config = dict(
    num_hidden_layers=16,
    hidden_size=64,
    num_attention_heads=2,
    num_key_value_heads=2,
    head_dim=32,
    intermediate_size=256,
    vocab_size=4096,
    hidden_act='swiglu',
    norm='rmsnorm',
    norm_place='pre',
    norm_eps=1e-05,
    positions='rope',
    rope_theta=10000.0,
    rope_fraction=1.0,
    qk_norm=False,
    attn_scale=0.177,
    bias='all',
    tie_word_embeddings=False,
    parallel_block=False,
    init='trunc',
    init_std_qkv=0.0651,
    init_std_o=0.0,
    init_std_up=0.0651,
    init_std_down=0.0,
    optimizer='soap_variant',
    learning_rate=0.00456,
    lr_mult_qkv=0.4,
    lr_mult_up=0.797,
    beta1=0.95,
    beta2=0.95,
    lr_head=0.00687,
    max_grad_norm=1.0,
    warmup_steps=200,
    schedule='wsd',
    decay_fraction=0.36,
    decay_shape='linear',
    final_lr_fraction=0.0,
    batch_tokens=[8192, 16384, 32768],
    max_seq_len=384,
    doc_mask=True,
    train_tokens=104200000,
    max_steps=5916,
    dataset='wikipedia_en',
)
Each number is 500 + 40 x the weight over its row's rms, rounded and kept within 0 to 999. Layers, rows and columns count from 0. Numbers have three digits each. The size before them is the row's rms in percent of the matrix's.

# gate: layer 5 MLP gate, 256x64, rms 0.17, rows 252-255, columns 0-63
# up: layer 5 MLP up, 256x64, rms 0.144, rows 252-255, columns 0-63
# down: layer 5 MLP down (transposed), 256x64, rms 0.167, rows 252-255, columns 0-63
gate252 105:555554459460473524440537500491542462508553462486536542545452475513508485478520452573527428484484572498482522461511477451532422537525544488455480514510398429445483462471426526504523536542497484
up252 098:461454447590489507498438517547517472466496465500516492471461479479448547473537546440542500473467483487461494504499546468497492496408457438478515452518458585439531584519521473510490499533571580
down252 093:454523462463530488451542490465496421552555480499524573602513521479502457414509512564471430462505522461448494530472450480509460554491525490424529542536421503508490486519458529537502559536490502
gate253 100:543479549508504504535540414478454501550519529519520545404516481505541564479509468487442457473425532539540548439514469548519493553522503502510547486495505526502414480525463527547560610514479489
up253 107:472463423509482447501450470492468473562588487475477478541564541506448521542489486493584499451483539536558510483528443544500407500470588572496523487480537482490509574527491494459511486486498560
down253 101:537474480484512459559556487536515487491521477527531484463518478478484536531396525419582493502566488514502563515481456470539546432498547488456555540462475457488393517561454457541485507520528522
gate254 078:450567530424538522520503524490454550497526473533434522396502525588593472515459431538533480486473467495533435512427530455523463554486537478534466508493506492510488445559487504468513473466480494
up254 079:524495521495524463509570510465450545515529565443482593464487432517493539498455444553527561529461449507547453523502496433522496514487483436565522498522463585499430455471433527492505493446484473
down254 091:482470486464495493404519570536497493524512531449512542537488455448515480554536606477500496409521502508515468565525511569484596438457524502519514436525512428549478554500487477537508499493519513
gate255 089:543492497482524520508512523520541550472505511445502469459524512515539411483520542428502455476503499465409462474487577384520522549492534479553523502583481433509535488535498472466465494448551436
up255 096:424475447464545486512488512506460512498544534506504541466514500501539516474478547477599443454511471573557455467474544550470522495465495502442505434495527512487459462516467373456511525432518556
down255 097:419458530522521551519480570483497509542569520429481508468523532558522449479529579408475496496481420507516462534493554450469492582474484540493494477509506520487448500476453424509445485501548456